Each number is 128 + 24 x the weight over its row's rms, rounded and kept within 0 to 255. Layers, rows and columns count from 0. The size above them is the row's rms in percent of the matrix's.

# layer 6 MLP down (transposed), 1536x384, rms 0.0237, rows 615-631, columns 0-95
size [113  83 108 125 114 108 114 115 112  69 110 117  58  83 120 112  98]
[[171 157 139 107 131 136 100 127 162 135 146 122 121 152 150 133 106 126 141 129 103 138 131 134  90 150 148 135 139  92 147 159 133 133 141 144 161 135 178 146  84 117 121  98  67 133  99 133 147 124 122 147 129 155  83 119 122 143 150 139 121 127 118 158 132 102  97 104 120 118 149  86 111 160  94  79 132 119 130 167 140 185 146 133 126  83 103 125 107 114  97 123 130 184 105 109]
 [158 156 143 189 151 147 144 147 154 156 136  92 102 122 133 121 131 112  88 122 145 130 109  81 115 115 126 123 174 108 138  95 140 121 136 106 114 107 120 107 106 136  95 121 121 147 122 133 179 108 142 159 153 119 132 132  99 120 122 103 137 143 122 148 128 108 114 146 152 177 112 147 156 104 172 127 151 140 142 143 132 147 100 149 116 138  88  82 108 146 129 171 139 127 170 162]
 [162 122 141 146 139 161 121 129 170 160 123 120 159 114 152  72 107 125 142 125 105 108 158 130 106 176 152 136 152 108 151 137 100 140 138 102 139 162 158 166  76 148 153 122 117 142 138 141 100 139 134 132 107 100 115 104 124 148 120 125 147 144 111 129 157 111 128  93 145 129 145 131 149 105 180  84 124 171 109  71 110  86  87 108 137  79 168 142 113 131 117 105 138 116 108 177]
 [109  96  78 156 145 144 135 120 124 128 121 113 185 138 115 104  91 104  95  83 138 111 118 107 183 144 119  84 141 128 113 114 111 143 134 121  92 134 140  97 123 118 165 158 171 130 140 121 125 156 139 119 124 131 121 179 142  90 151 121 125 122 157  79 103 140 124 134 115 146 176 183 142 134 155 129 128 117 119 141 107  92  97 150 128 101 116 129 150 131 106 123 123 137 151 149]
 [132 135 161 106 131 125 158 128 148 122  76 139 113 173 163 145 111  66 140 118 113 111 145 157 125 109 190 130  82 197 134 142  90 108 114  97 109 181 125  99 117 156 124 136 157 151 145 110 106 121 154 161 175 144  86 120 145 148  97 125 136 120 151 112 127 125 121 148 117 132 124 105 155 159 101 110 106  90 181 119  80 124 115 121 114 133 153 132 109  92 140 128 141 169 159 127]
 [121 157 150 115 163 143 136 150  78 140 143 122 162 108 111 136 178 127 133 102 114 115 147 119 136 120 122  95 202 135 108 123 122 142 154  90 128 144 131  95  79 161 125 121 105 182 139 117 150 142 139 129 120  93 164 132 110  94 128 159 141  94 117 131 100 158 124 134 152 146 156 122  99 124 121 101 146 121 121 103 144 126  80 101 138 121 141 141 140 137 118 161  94 140 140 137]
 [162 149  97 106 126 138 119  85 102 115 132 164 158 132 151 141 128 126 120  89 164 121 129 173 125 124 129 151  82 143 109 113 122 101  95 115  91 158 154 143 143 102 138 148 134 141  85 142 153 158 156 110 148 107 116 162 167 158  91 159 102 147 125 160 137 130 145  84 136  82 183 118  85 127 175 125 130 151  73 151 163 125 147  81 121 121 125 118 148 131 125 129 137 154 124 124]
 [123 122 113 120 130 185 151 138 138 107 129 159 111 130 165  92 156 112 100 117 123 195 105 124 115 104 111 180 126 151 150 124  97 150 166 163 148 115 147 127 131 145 129 123 138 141  92 126 137 129 126  89 132 141 119 156 124 111 107 120 132 102 118 196 104 115 126  74 170 135 116 136 138 172 138 145 138  96 102 128 129 124 148 115 160 143 133 107 105 145 120 133 126 139 103 133]
 [103 117 128 112 149 111 129 112 141 107  96 136 110 129 150  98  79  77 126 130  96 127 139 105 124 101 160  96 131 111 151 107 102 155 163 112 104 153  96 113 127 154 130 147 126 172 168 179  77 114 118 143 104 134 103 157 107 100 122 137 162 101 114 107 108 151 144 121 106 141  82 113 120 169 129 128 147 115 133 118 114  83 122 147 118 114 107 116 123 167 132 147 141 142  59 124]
 [147 125 115 115  89 121  92 171 152 109 122 131 131 120 141 118 155 195  99 113 111 125 101 138 133 124 132 125 141 180 127 123 186 110 109 126 156 145 107 125 143 110 120 116  95 114 163 133 124 107  94 144 123 139 108 155 147 103  98 156 150 130  99 140 140 152 138 142 123 102  81 139  96 151 102 107 139 136 105 199  94 145 125  91 137 152 104 143 113  70 154 127  94 123  79 134]
 [110 142 144 116 163 125  91 126 127 134 116 114 116 172 131 110 111  70 126  96 123  98  94 135 109 111 137 105 117  74 130 150 120  98 106  96 120 112 143 135 152 150 181 134 108 133 143 138 148  99 118 146 125  75 107 138 138 137 178 107 111 111 155 138 125 132 142 172 134 146 110  89  84 112 114 155 118 162  95 115 158 144 158  99 183 135 115 160  99 122 163 148  95 143 145 154]
 [ 83 130 111 128 153 117 134 145 106 129  94 126 133  87 104 110 101 116 141 124 121 121 160 136 103 136 159 140 110  89  98 155 100 132 130 132  84 154 136 133 111 111 105  89 100 139 149 102 118 119  95  68 125 104 110 133 127 105 128 114 142 173 153 163 154 110 118 102 136  92 125 120  92  66 146 130  72 132 119 127  90 137 109 151 105 117 120 149 134 109 125  99 116 154 129 124]
 [149 114 160 128 127 134 111 183 145 113  79 154 144  83 132  96 167 154 159  94 132  95 132 139 141 105 140 147 167 139 164 114 121 130 152 102  70 156 116  86 123 114 123 119 131 112 140 117 130 175 145 139 122 141 166 153 123 121  91 125 112 134  68  96 121 123 128 141 151 154  96 161 144 100 165 124 161 128  89 143  99 113 181 164  97 111 142 133 145 145 127 123 167  89 121 156]
 [139 175 133 119 135 121  83 116 147 152 145 117 119 147 111 132 159 124 150  94 161 118 135 170 142 110 138 123 122 153 166 148 138 102 113 108 110 120 163 186 115 106 113 133 141 117 176  92 157 103 128 137 114  99 203 119 133  79 100 148 130 139 124 131 108 119 118 169 139 114  56  89 139  91 118 124 175  95 105 152 120 104 129 158 120 133 120 123 133 163  80 134 127 121 166 112]
 [170 152 125 124 121 171 108 134 149 106 135 117 143 129 112 114  74 119 107 148 113 121 115 137 118 154 172 114 117 135 148 110 102 155 147 123 132 147  77 131  92 124 138 106 134 126 115 130 100  95 145 119 194 138 121 138 133 149 123 153 105 157 150 114 138 128  85 126 140 120 158 101 159 120 129  78 113  98  74 148 118 131 167 143 131 115 131 154  95 179  76 134 190 166 101 142]
 [151 149  69 181 141 130 154 105 167 136 185 142 126 144 147 190 132 138 116 133 154 135 124 131  98 133  99 125 103 156 133 142 126 174 123 137 164  98 147 149 129 114 104 162 123 100  85 148 141 155 131 158 103 123 119 136  80 125 167 103 169 150 158 126 135  75 114 118 124 146 123 133 156 135 129 155 122 104 160 137 108 137 116 185 111 178 125 139 115 133 127 150 135 128 138 152]
 [181 141 119 152 141 155 120 139 108 134 136 143 131 104 129 111 145 123 150 128 121 105  79 131 128  71 143 153 117 110 130 127 160 166 170  96 155 140 104  97 134 134 120 100  82 136 127  90 122 137 140 112  82 141 156  86 151 144 137 129 109 112 135 103 134 120 134 152 128 142 124 121 116  68 122 133 116 105 142 135 105 113 145 165 140  79 160 137 132 107 128 127 140  58 174 153]]
# layer 6 MLP up, 1536x384, rms 0.0354, rows 616-631, columns 0-95
size [ 77 106 141 125 113 118 122 113  59 109 116  44  78 122 119  98]
[[161  68 129 127 116 125 140 126 130 145 108 124 178 161 115 161 121 127 141 110 148 141 150 141 106 113 153 173 131 115 116 115 141 136 151 137 181 117 129 144 103  85 142 124 149  95 128 150 140 125 145 183 143 137 109  86 130 119 120 126 137 131 162 141 118 135 128  93 160  97 142 116 103 138 146 168 132 150 102 121 151 101 100 118 114 176 140  85 147 102 114 123 112 119 124 121]
 [115 118 112 118 113 123 134 134 130 122 162 153  81 108 105 142 117 110 126 114 143 158 132 147 147 141 107  96 148 155  74 117 155 108 168 128  84  99  70 115 111 120 133 121 166 140 120 129 152 154 150 123 165  91  94 151 106  90  91 120 166 151 114 188 140 123 156 151 147  90  97 133  67 126 106 171 158 108 171  88 161 114 133 162 112  91 123 142 121 129 158 142 112  99 109 117]
 [133 128 103 176 188 119 134 140 135 132 121  89 198 150 133 114  97 176 160 122 147  89 124 147 188 171 101  76 136 143 130 121 123  98 139 118 144 129 124 102  83 106 150 130 116 115 150 177 147 140 153 147 161 166 123 161 158 137 144 128 109 105 111  76 117 104 117 151 136 132 161 168 114 144 133 131 143 111 101 147 120 132  97 167  98 179 128 149 134 155 148  95 180 142 158 125]
 [ 94 113 149 127 140  89  95 111 128 133 138 133 150 116  95 112 147 121 107 126 130 137 135 123  92 124  89 157 127 128 115 134 112 145  71 165 152  94 132 140 165 109 142 131  85 115 147 126 149 164 144 117 118 104 178 118 121 128 179 107 160  87  93 168 128 127 126  65  96 155 151 130  91 149 138 121 122 123 152 153 146 156 158 148 123 131 117  84 152 124 117 195 128 114 144 128]
 [154 140 109 117 114  88 143 135 130 138 166 106 111 113 118 150 122 115  82 154  69 137 122 150 118 137 188 142 135 109 137  64 122 143 110 156 129 163 116 140 111 144 158 142 127 128 127 138 101 102  95 130 164 122 134 178 139 118 132 114 142 153 154 135 143  92 136 171 120 126 110 135 111 114 100 118 147 150  89 126 124  85 142 139  92 157 148 161 113 122 124 144 135 168 139 111]
 [120 113 108 103 120 108 129 193 120 104 114  92 134 135 119 102 101 134 110 143 120 109 116 106 178 147 145 137 102 110 170 115 139 162 159 120 141  71 114 144  98 176 132 145 127 140 105 123 125 112 128 168 156 157 162 117 103  76 118 142  91  84 139 107 119 159 130 167 120 176  82 132 142 124 100 128 141 125 146 128 111 133 144 143 134 143 137 110 112 115 134  99 119 165  91 130]
 [113 110  90 119 107 140 154 119 162 122 139 129 141 110 149  94 133 157 186  77 126 142 124 119 155 133 102 145 124 157 108 140 139 111 113 143 115 112 127 128 129 161 145 168  91 143 127 108 124 157 141  75 131 148  92 102 144 122 155 151 114 108 139 164 113 151 161 116 155 158 186 136 161 136 147  89 138 120 126 157 156 136  96  99 190 125 111 173 148  99 126 137 141 136 113  99]
 [118 155  93 170  95 126 147 137 100 118  83 159 139 131 110 142 167 174 139 119 111 135 117 122 135 125 101 133  78 165 169 132 110 116 132 154 123 128 175 148 151  85 124 148 141 128 149  92 113 118  92 119 162 153 149 111 144 156 140 120 111 122 156 118 142 131 121 139 141  94 170 117 128 124 135  91 146 122 100 133 156 171 108  93 118 145 118  99 146 136 130 150  83 139 199 151]
 [154 156 153 129 134  88 107 116 153 125 157 144 101 103  96 105 137 109 143 106 135 124 146 156 124 147 152 105 101 137 102 153 123 158 169 166  80 159 145 112 107 116 143 162 134 132 146 141 125 130 141 132 154  93  61 143 161 133 123 146 137  92 165 110 118 135 141 165 126 128 133  98 127 124 105 134 125 128 173 104 137 151 111 125 137 132 137 152 158 124  91 141  76 157 106 124]
 [148 141 139 192 117 162 136 129 107  94 121 129 127 148 134 138 159 141 107 179 140 134 144 115 144  80 176 145  91  88 136  96 118 150 100 126 164 177 144 138 134 116 128 107 147  99 116  76 144 127 130 123 168 168 180 163 143 153 145 107 137 180 130 118 152 134 123  92 141 125 132 144  98 156 147  99 130  97 136 132 133 118 141 141 134 123 149 167 110 151 133  87 178 115 151 149]
 [ 94 101 112 186 136  91 170  91 139 155 101 140 178 116 101 131 121 197 120 190  90  91 144 141  86 101  70 138 108 120  85 143 142  97 133 115  81 101 113 104 144 106 153 143 101 141 148 145 139 114 138 106 144 146 160  91 140 155 106 109 104 164 117 147 117 179 125 141 137 117 153 116 115 145 138 165 114 137 127 125 147 153 129 196 150 131 113 138 143 149 126 147 149 120 123 115]
 [126  93 123 179 108  87 137 121  82  93 121 152 150 146 117 152 158 133 176 121 157 154 118 128  96  66 131 128 131  89 124 129 150 115 138 147 177  90 148 161 144 141 158 169  98 187 163 127 152 119  57 128 146 114 125 101 109 131 132 164 116 121 146 143 123 108 128 147 166 141 125 138 100 127 128 124 132  94 124 109 110 166  95 150 117 139 114 142 139 116 149 145  99 117 133 133]
 [111 151 154 138 180 129 136 121 121 137 127 141 134 136 132 105 165 113 132 130 143  92 119 146 146 109 136 142 136 109 131 113 123 122 123  92 101 172 132 119 162  91 162 148 164 105 116 138 131 130 145 129 124 113  99 149 152 150 165 162 125 119 123 115 137 129 151 115 104 143  80 136 137 121 134 141 133 134 100 169 112 134 106 121  95 127 175 139 134 118 153 130 144 118 138 167]
 [102 161 117 147 107  91 137 114 135 162 155 129 111 140 166 127 129 152 174 201 134 140 116 121 150 133 175 156 145  83 129 150 107 172  95 140 103 152 139 125 161  86 132 116 116 132 152 137 130 111  99 140 118 166 153 138 131 155 130 130  93 161 140 148 128 138 147  95 128 141 100 131 107 112 128 105 105 127 147 113 158 153  90  92  95 141 120 131 126 134 164 164 119 134 151  85]
 [137 107 145 156 140  84 124  96 120 111 122 149 113 115 118 164 107 167 135  92 133  97 156 128 135 139 109 114  81 154  71 149 123 115  89 183 158 171 148 133 104 142 154 160 115 130 120 145 115 133 126 148 120 107 113 134 114  99 178  72 167 154 125 177 123  96 117 149 119 120 139 110 116 127 120 129 127 107 145 164 148 127 140  93 187 104  96 114 130  89 156 148 166 124 124 130]
 [ 94 132 123 163 129 117  88 172 122  71 130 102 103 160 153 103 111 156 132 107 130 103 113 120 137 143 142  99 137 159 156 163 111 118 132 119 130 160 149 131 130  88 151 105 151 128 174 110 111 132 127 155 107 126 102 103 109 129 135 123 113 121 147 152 110 114 150 140 104  80  81 140  92  99 152 132 118 155 137  86 125 159 181 115 105 125 124 152 124  89 141  96 135 141 160 137]]